Weights of a small transformer language model: untied embeddings, 8713 steps.
Each number is 500 + 40 x the weight over its row's rms, rounded and kept within 0 to 999. Layers, rows and columns count from 0. Numbers have three digits each. The size before them is the row's rms in percent of the matrix's.

# k: layer 7 attention key, 512x512, rms 0.145, rows 206-230, columns 384-511
# q: layer 7 attention query, 512x512, rms 0.155, rows 207-230, columns 384-511
k206 092:466463483459454455487494541522531485466494441462439439525496504479496555468470481514511496451416527462493468584527527545479471457543454433427503545452541562565515491455497488460522560493570569536466535445500539462519486489553438513472498500493494522483507457472508495473528438552432484562494475513493490502507468476444519555454559478456527486527592504554548533459429534457560463454481
q207 087:524461498466450503506486518503578486436456463479418568510539528503475440415508546431468526497522403528507542497511438513514556476543545475533461556450482515554503482524493534544500522490552505491506453423473519423464487507507518553465541444497487510508461517524446518504469480511509519428501549444522581473525467493481527460527446422518526525427524468437547494442512500523434441588533
k207 089:516474456516509533504453574470534516549546492486526436466520465577520495493471458527453496550498494490530488482549472574445483489450538582526512466469465506498467500552438512491501565492515527537466526561473533463531467486546543509535535483561473537442440515547527556449431497469506449460450469516586427467469538542472447587549452445562534468511465479543511492504471477472506515506524
q208 090:475516471513588491490473515463495517536518468517477600512523535524555530460450511572488477438462429496538614532480568507506458458519442516449489509565457522475547515449496477481525509576520595522499408490563547527444429521573478533486482480513520531561494559485496512519496429463541507525535532476503494433469452551529473436504463548502513455523445459515513559532528485465414537521548
k208 093:565575550536449556552538457506518551478461535494478526502531473545413497482528375453514596467527472517517535562524445517584450564506579579447488506498528471416490481450528493474440497508494488488520512500537447523524426506509427546555490456475503447537418496491504527552471442506544478504547477431511515488476485550515515414465465494471483472526446486466515548510524490492441410476536
q209 093:518521475569545508480496559494574504565492458456467498444520551514483579518500526546536488445525522520566565473489515515496507448466505518470505440502465453546519514538502509501483466516520568456533481538496574439478499499526529486481574545504524441500513502484426549439502511538468461585535577470426542545483473453474447486559538485410527492517430490547515507541475565484543493464527
k209 096:580404554518541526533506479505485563580453423490512488484467520535517532501592515508491498479491508536552428549494535533533537470509476499464520578516476507472543467489524494516476526524492521428495531432596452533556546554503474505456466541463497474453492522502534542485486458469469464510430445422488489480553580500450528498563455533441528505567440496469539503462472474536483491591490
q210 088:506529476577523564455542439483531507504486525419457510463433451565473487505486500537504470486556474473528527530527443536516473520507504492569461394512548501530493573553516486523484448456531513457460492528485597479505513548479478516486511455464478533546539547489501403511452454458532532539492488539513381508513573524477501533498455482525555424462468529533484420514538526504524561432496
k210 090:500526516517509497539435471492518446539540491490523464481475536530457506509447548506488505542452547427424488453541478548516514481504498498529519496549506433409567494554530491545518526532455439453517436497487549526563470495490434540484460515443489445429513484522432470512519520467505538417513486453452481489527531500419546472422452533554469555496476539531526546458536561462558505476532
q211 086:499480508531468467474466547501515519499527520510439493423484490495579512475517497507469570536416497546531513526498510528479494531485585546516438479525495584538520543507531523487483522500483508488574431489501468528477498521497526498552480532530448519541539473527508484506431475539515545574527520512442556525426480415557507489515457464580456468498532478361506505458451518445461461416484
k211 089:562429480547496568472476503495476522599556527545525517515449543431482542503507475475389595515452534552511535429436507447466538490493476502475508540442559514522590519473503505558514480497513568537466456462494534482502505446487496541478469472559527508567512472562467473519565427516516503540483479499540494524474437454442533536515463445531510519504435421535541373530501517455507474471553
q212 092:529536521586464452517514412554505530470550527552536478522453484532451488538480490499579515494500507511531518471534539555517476483467489500435543400518446461512488514489456511496465590517505422524577454564447513546510453530510435542479544554533472523517545485536549494428496468444457526514511531545505497505503507547472484514515495554526503480449531551516485489516485537511565534506479
k212 092:556500530452436498554452466543510445550518545538389532476480459504478516555453530567407561420477537487492579476442534516520571542525458495481508535493580468537535492519526485470474574559477548514535497561564513517521468547519458494557454532547565483486494519484458476487510488445517496539486423486524522532523436521465516483553521523488490477513450530572464472514457535594496421477490
q213 088:531482519485479522488520525537495546538485586489466466534479511460506486498435430523475527511509471448508404417457553500525557479482441484456539545480446441555489543451518526516461531503515549505522517442469483521514500517476493484449486396514441493539512494577497531570493466507455524499460489499530559486488541501549558450523535466566449513386536451513623533496450488488488472520444
k213 091:467509443470582447490483542518482448536476470504516472542506522473448487503509508544529485480484551517515558524571537534447488455508494534515594560459486488507450438505502414500490496425540525508463584557486537582488532516448481530504481487523477455484516431503532552529538492564527597547442463452563533464545525513471526527476471464486519536459486514498445536490416462542513567442572
q214 087:525450552478471486527540452495496548549454457554493479554495486454469509517515462444529558573458502508465571503499422455506501463457490523464566476610463449479453572448374550465506505471544454481453562571516568534500447510500472413496468498543514465465479511507487530488513524465487481491553475529547488459567525497480458509477425502452468514561490450500529510436500470518438496513457
k214 087:492400471547541540488519497436462426469505442499477492519513479464494441450491545492422583436525470491531548468490423507486505536498473564530497477528481561486521527469465455512549491517458428568482515570536544535514554516472439512476409552531501521525487504440488496562511559491488493478486488514492479483472477506542475492485558472485484444482434431501341528504513553501496516449536
q215 084:471511530505496520535482493512500484504439478484520549472517459543440478487446515540516485498446477556551483509549546568475530514476514475575547421503577479515503432479456393445548418480509470522521450557469481512446480541524493516512502584488450571548480517546485454489556525487526459482430523498467501533517566464514519543464570488426466537438476508516500553549508558486472442502522
k215 086:533466514509477438484524516540459502483555482534460536505509436510477492486497451538529461513507508494512492595473451525441508521482547456499523479503451495524600542491491470533506495514490485502430485520423501527530481503461537408517479526516443541526512511461515478484443438492556478501535496505458530462510467469480447466516519509434478412519468518424499519531521559543529524471482
q216 086:472456554489423483494490547480464458499475414536472446455529505428413491462505457450476523561507502414479460526494504535389463532511538533540501512510604465538507449563492489508500507593517396539515530463557531553476523491510471505575482527564467473530485472467531516476519513559488469520533522539486502451448368486565548524501487467534503512539460481470587497500473529425506452521496
k216 091:480475472489510498483526570542510457397520536480503486545483445410541529484431481512440505484472491494582526536480547523509519536429451497516501487558483559534510469476559619563496557537539508528544547508496530500456501465475471517576427531572530527470536495518466529545482533439431533481493509495380505550416491581578549513494575481462522524488609474543550517527531539457475491543539
q217 091:468515493465477549518560498487463538466479504480405464510542524516478499479531563504445522537574454429498467490520517471469490432457569525512500507525543547475458463560518497516445547585532517520469516477485519460477493506488552523514519469512457453510454447496497520496582457495550467517428442466455549474470478550549452512603469509466513492552539479495502470484606470485487530489409
k217 094:506519494463488457518459557501470460457511465477477500453491553460456493524568530498509518467589492586501580503522501568511479483490512490464515486551574479459489477507511587488499486523527476466542514514536399477503490508536480509558496563519457471461529546593455543475489453536499543522504482511524487507431547572551461482506477558448527480483523523430515499483487475572465544501485
q218 085:543499439480515496542408461530540420489457568494558562517496517506518572522466466453511562511535514540486471463402509543460519514484447547537535527538521563570529501491466439506465464520498583555537501494552480537496461486450468496521460475472418476450481459432506513503505539462482483500485470477457575408524505484450418506527462524566516516483508571506505428546466459506525499509494
k218 088:548393477443485561466555429545526560452480452551542496521445556486530443555542543535478531504467454506561489466474484504500514517479535483488489438490556520472471563472542480495541506542506443535495539493530538520473429466494487494543505455475496514474529485453475503481514523519492463530475453444522539549511463602447586507504405478489549503515488423550508491446518601540448598505448
q219 091:466487405491475514437482524436477521419462482478504510576492619446488525478471473402544503508492501559543455473535540541587519574470505570572488472482453503456561538522493487524489515495536448443500500556464463470509494499477470570495448571482435495505497488459544477471506461500520489464547537464436462513449388543538517527450511529506515508491426515460544482481550471472477468526502
k219 095:552545497539523542479543475494467507541520519495477483488585502494481527493500495479540458472448513514443524490553522496561522465492518514521484474522564539524383577532528478528504439451489515557450557491496479517496539438515507499476558494440487502527509513535528515524490534444444490506539491559512512545445512532496484497455518459486526507458434489506499510428504531474529435536513
q220 084:463454416494536492409487523509523491421497508510520513461495524454477489489549462570436495522495496389494418478469462524476509552493511523421538431540485507467476478483476466461491473509519562543530565478485483518494575510549581535562508551554508547548512500539464512511513543427493515500493458501431539468543461536502572477553497515537477465529480538459457520475440564464558504541553
k220 088:513466504534534493499451510454527448444450535511520531581485446534501545438542493554521532545426525535521438432513477465526512511404534525462483567483480498485538549447482499478597547486486528535523495490511458457506505513501473532495510590548471472412464463491520529486526506500510499520498493496541481544545556452486583504543472505495462508471560503493533500539508522524428532517585
q221 085:531499445455489493521501517457448505455529497431522511410519567491435527467431523480488456505537546426460505481549537481500522523515476512583505487497469516583456505496508540532488525480543489494485531551483531548450447472512428414556464515524523583369456559512464531492558499518474497417511524532528545470467524557560573535504468478508504490566540446455511543511481545419531577501472
k221 088:508477531444453519508522559524430510469535469526478476408512528391482485516517559530484529470437552481530491521513499532540425516549553460556520519494462489424533555503524509516487505584517425460512486463545498503524571475520461453514542518524470448511470497524457518435447578489486433508443446492428567499431485485531478485552456450499481510517527522528444460463425519563530550516464
q222 087:444600508417458487454521482483533443607510544467510494453555546497550506432477441543588512500394476542462492481484454491518522511476480575488453476506453485502490556474529484496474499542555505512560511529508442506494533483451487452492585459502523469503506463523496557516512535537540578475516509509497506480508448473550409527479520399514515490477500468468511436443580511510533524509565
k222 088:522444492548490549493514565421464428557496480497439494594499529470473577583515531471492538538510443482505486549474478550542497506460475479501502506496457510476497439517439506543468478541459455486529538486530478455554559457562487571520557437424555535481452575486481400511498517495523474463501504459561476518545530485507504536518545497472499540517539493499413562528497438466483386514486
q223 090:457579445501572430429470460520441537545544563437544506527513557499487514553503467472562506516533534505479443561560529444474564454464433453495480439541480459472553473504505581538518468521543527523595566491455446469551479444426606593524473492504508481581458432507490500476502520453415604479494513475432542434544526460496473492447524468478528466419539503479492614473466462517502507497491
k223 089:545408411509493466480504484560521462547494514459526571509488535537429532469495464528624424495483515553526492607511508484467471511451517477434487429496512466473514418525525556556528494488541520502438470526490528525511500510497540583460441458528449475469522520520505516502438526482531482512520533444535513561596461524508569558488468526517482485489525472486474504508479529503489512474508
q224 088:495495484542480496485493561489519449446440499481503464513542487463438518466459470516478520469405469505468448440506517402479529527494558470467501493484472494468488470525458538497547549526529465515553511555487483496576514525497483485458476535564517520504436448502509541496500509468564517557561534435559511568513527512445454549470505561488542463487528401583442476419424503508546508510520
k224 098:538480443525437509524451534454545496483490465548582486549514493502598522544506590472512508467501498478503476479507483533444519519539551532535548548491479517455486468512468531465498583493516498495463524540520468426442568544411502496464471463537486493520405455494442469565550506507476468488487568496460535491441526489474531576488552553484490553543535518489481563589466506477359516550525
q225 090:527506581507487493520548467534485528482528517510383499535567471416468442463451515495576454520426527562508465561506547532476413510447440540493537501527548478414543449447478489530481500516496496489506442506480532572559452506492499473477576503506530527534524434484545480514461552508512539553454490509452518501453537462452466514413472517549565521445542530568572430526506575509421406473517
k225 096:579457481527432481519477404524494525450505582572542547533486471462539467431426531504436449515507535494517600552521529518483544484491431565440467487530550530504501587497518540555484540543414437455501508511486542476541419496435569588497549524503509495450503463424536475517577436516469559541511499529502519584429449430457511488488555459499524434447517492534502483471512494531437429506468
q226 085:515490494544483492523472457490573481469516480503540453485519507525575487465556541516503553566541510491481405432515503517475466462493546521502505602485420360528474470549513449537490541504551454514414507484510489480526464495414540410467527579508572541501463537447510532519476475458516557550509528490419564485431522471519519474458509505497474449547549449509506455465504486482499472525512
k226 083:545517497495513539498466495446470506528493477416419540512407537532544530488492508495455534491592422527452542512499465529482521538466528505531526536558563533477495469534477496494477555517529447447540452439523500498446501487508516475537489468472497486540456451492515575474455502453546462563472497453513517521520464486532522512533514516534540454506507477455479453539511489558520527506552
q227 090:523491485549486527529511463570440526433511448412471457532489483580488513559472527554471583440440518458436401469503545523456530556575558522516480496523495452453505535526414558523485545465493543501485567465556571489530514555414541532515534515508542481513526485535402490462505496471475434459462541520503524523462565438519460534486483468552528547449507432453462513472451569496408551559518
k227 093:493549537532576528467506473509448459506503571577630554547463500491516525458492503416475516524535543482461462523478447491484479522526479394532568511544511518482540501444505520457440555496511462554474495491489496533474498570535512454593465499494459506496578562473506481494556523493494476496525511512463480495529532526492491463495495503543516548486543537516467516497522511555533413433507
q228 084:396486492472575568534475440531513472423497499536544493481500518490439481546420417509553482465530487449544496481534511528494494515541473444521550473564441480479468510470494483513493529524487520543462509460501530509553561516491525566512455466570546469442593429511493426532528457491541475514458512499457466491447516531519491524447556575540521455469563498516441477482438559573510442521429
k228 085:544510461415531533532500504528513489436477491412441506542539472492464500503492469465495505572511453536464539479543530509535465538494427466486475484462492533438476561537520465510557480523461520573514523437545545514554548541475438489427568466417470555493514498551505530540511487539451534457511460456472514571480505504461464455490552537463558503490537479441506567526513467444501524548441
q229 085:465439502537456536506575510467541495495517536524494506468432514439425494436419417572505507399491444505579404528465486501513473576482554478538477577444524492435501489466461522454466546448521501488544445474530439500515459489446566552539450491546459499503491488504479521433521503473526480545488492551490460445447560500506484479373480540427588475488599517493499551441471485506481539525488
k229 088:485477462528524554465513472477438477463471559482482514574430567496470519524483440525496510539499539459551543553567551423555480496574510550476484493547590479565467504536479550552513506470505455543528536560460487516482515534526455504497446525455410491510505512506535452448612511495481543511480461529516542444489453494551482466428536506526457490476446491462481492464485528483508552510496
q230 087:503495560459525529451520492504452438548485503534473528515508526574478514485494538578505497509550505528537499557579539490465459426471503535516469510498452494493534424505569444458534550501535538491485524497527501499488456502430476478540529520481503560503424496511491523486520500415509532523464537523543525418514538567505519607524634560557573539474525547485419447519508460493515491500556
k230 084:470514476491506490513544472456521537457441520563501610442509521520449469472539468472525469497519448514483515497511451482427524401473522551507527502542480450496485568492421446504538486471525497479530456549490521499527554557483424460564453438504564440481502581477478505498496432489476448545418516515520521501470522494482470521458462568486447439548523473517526433502510538537496492462476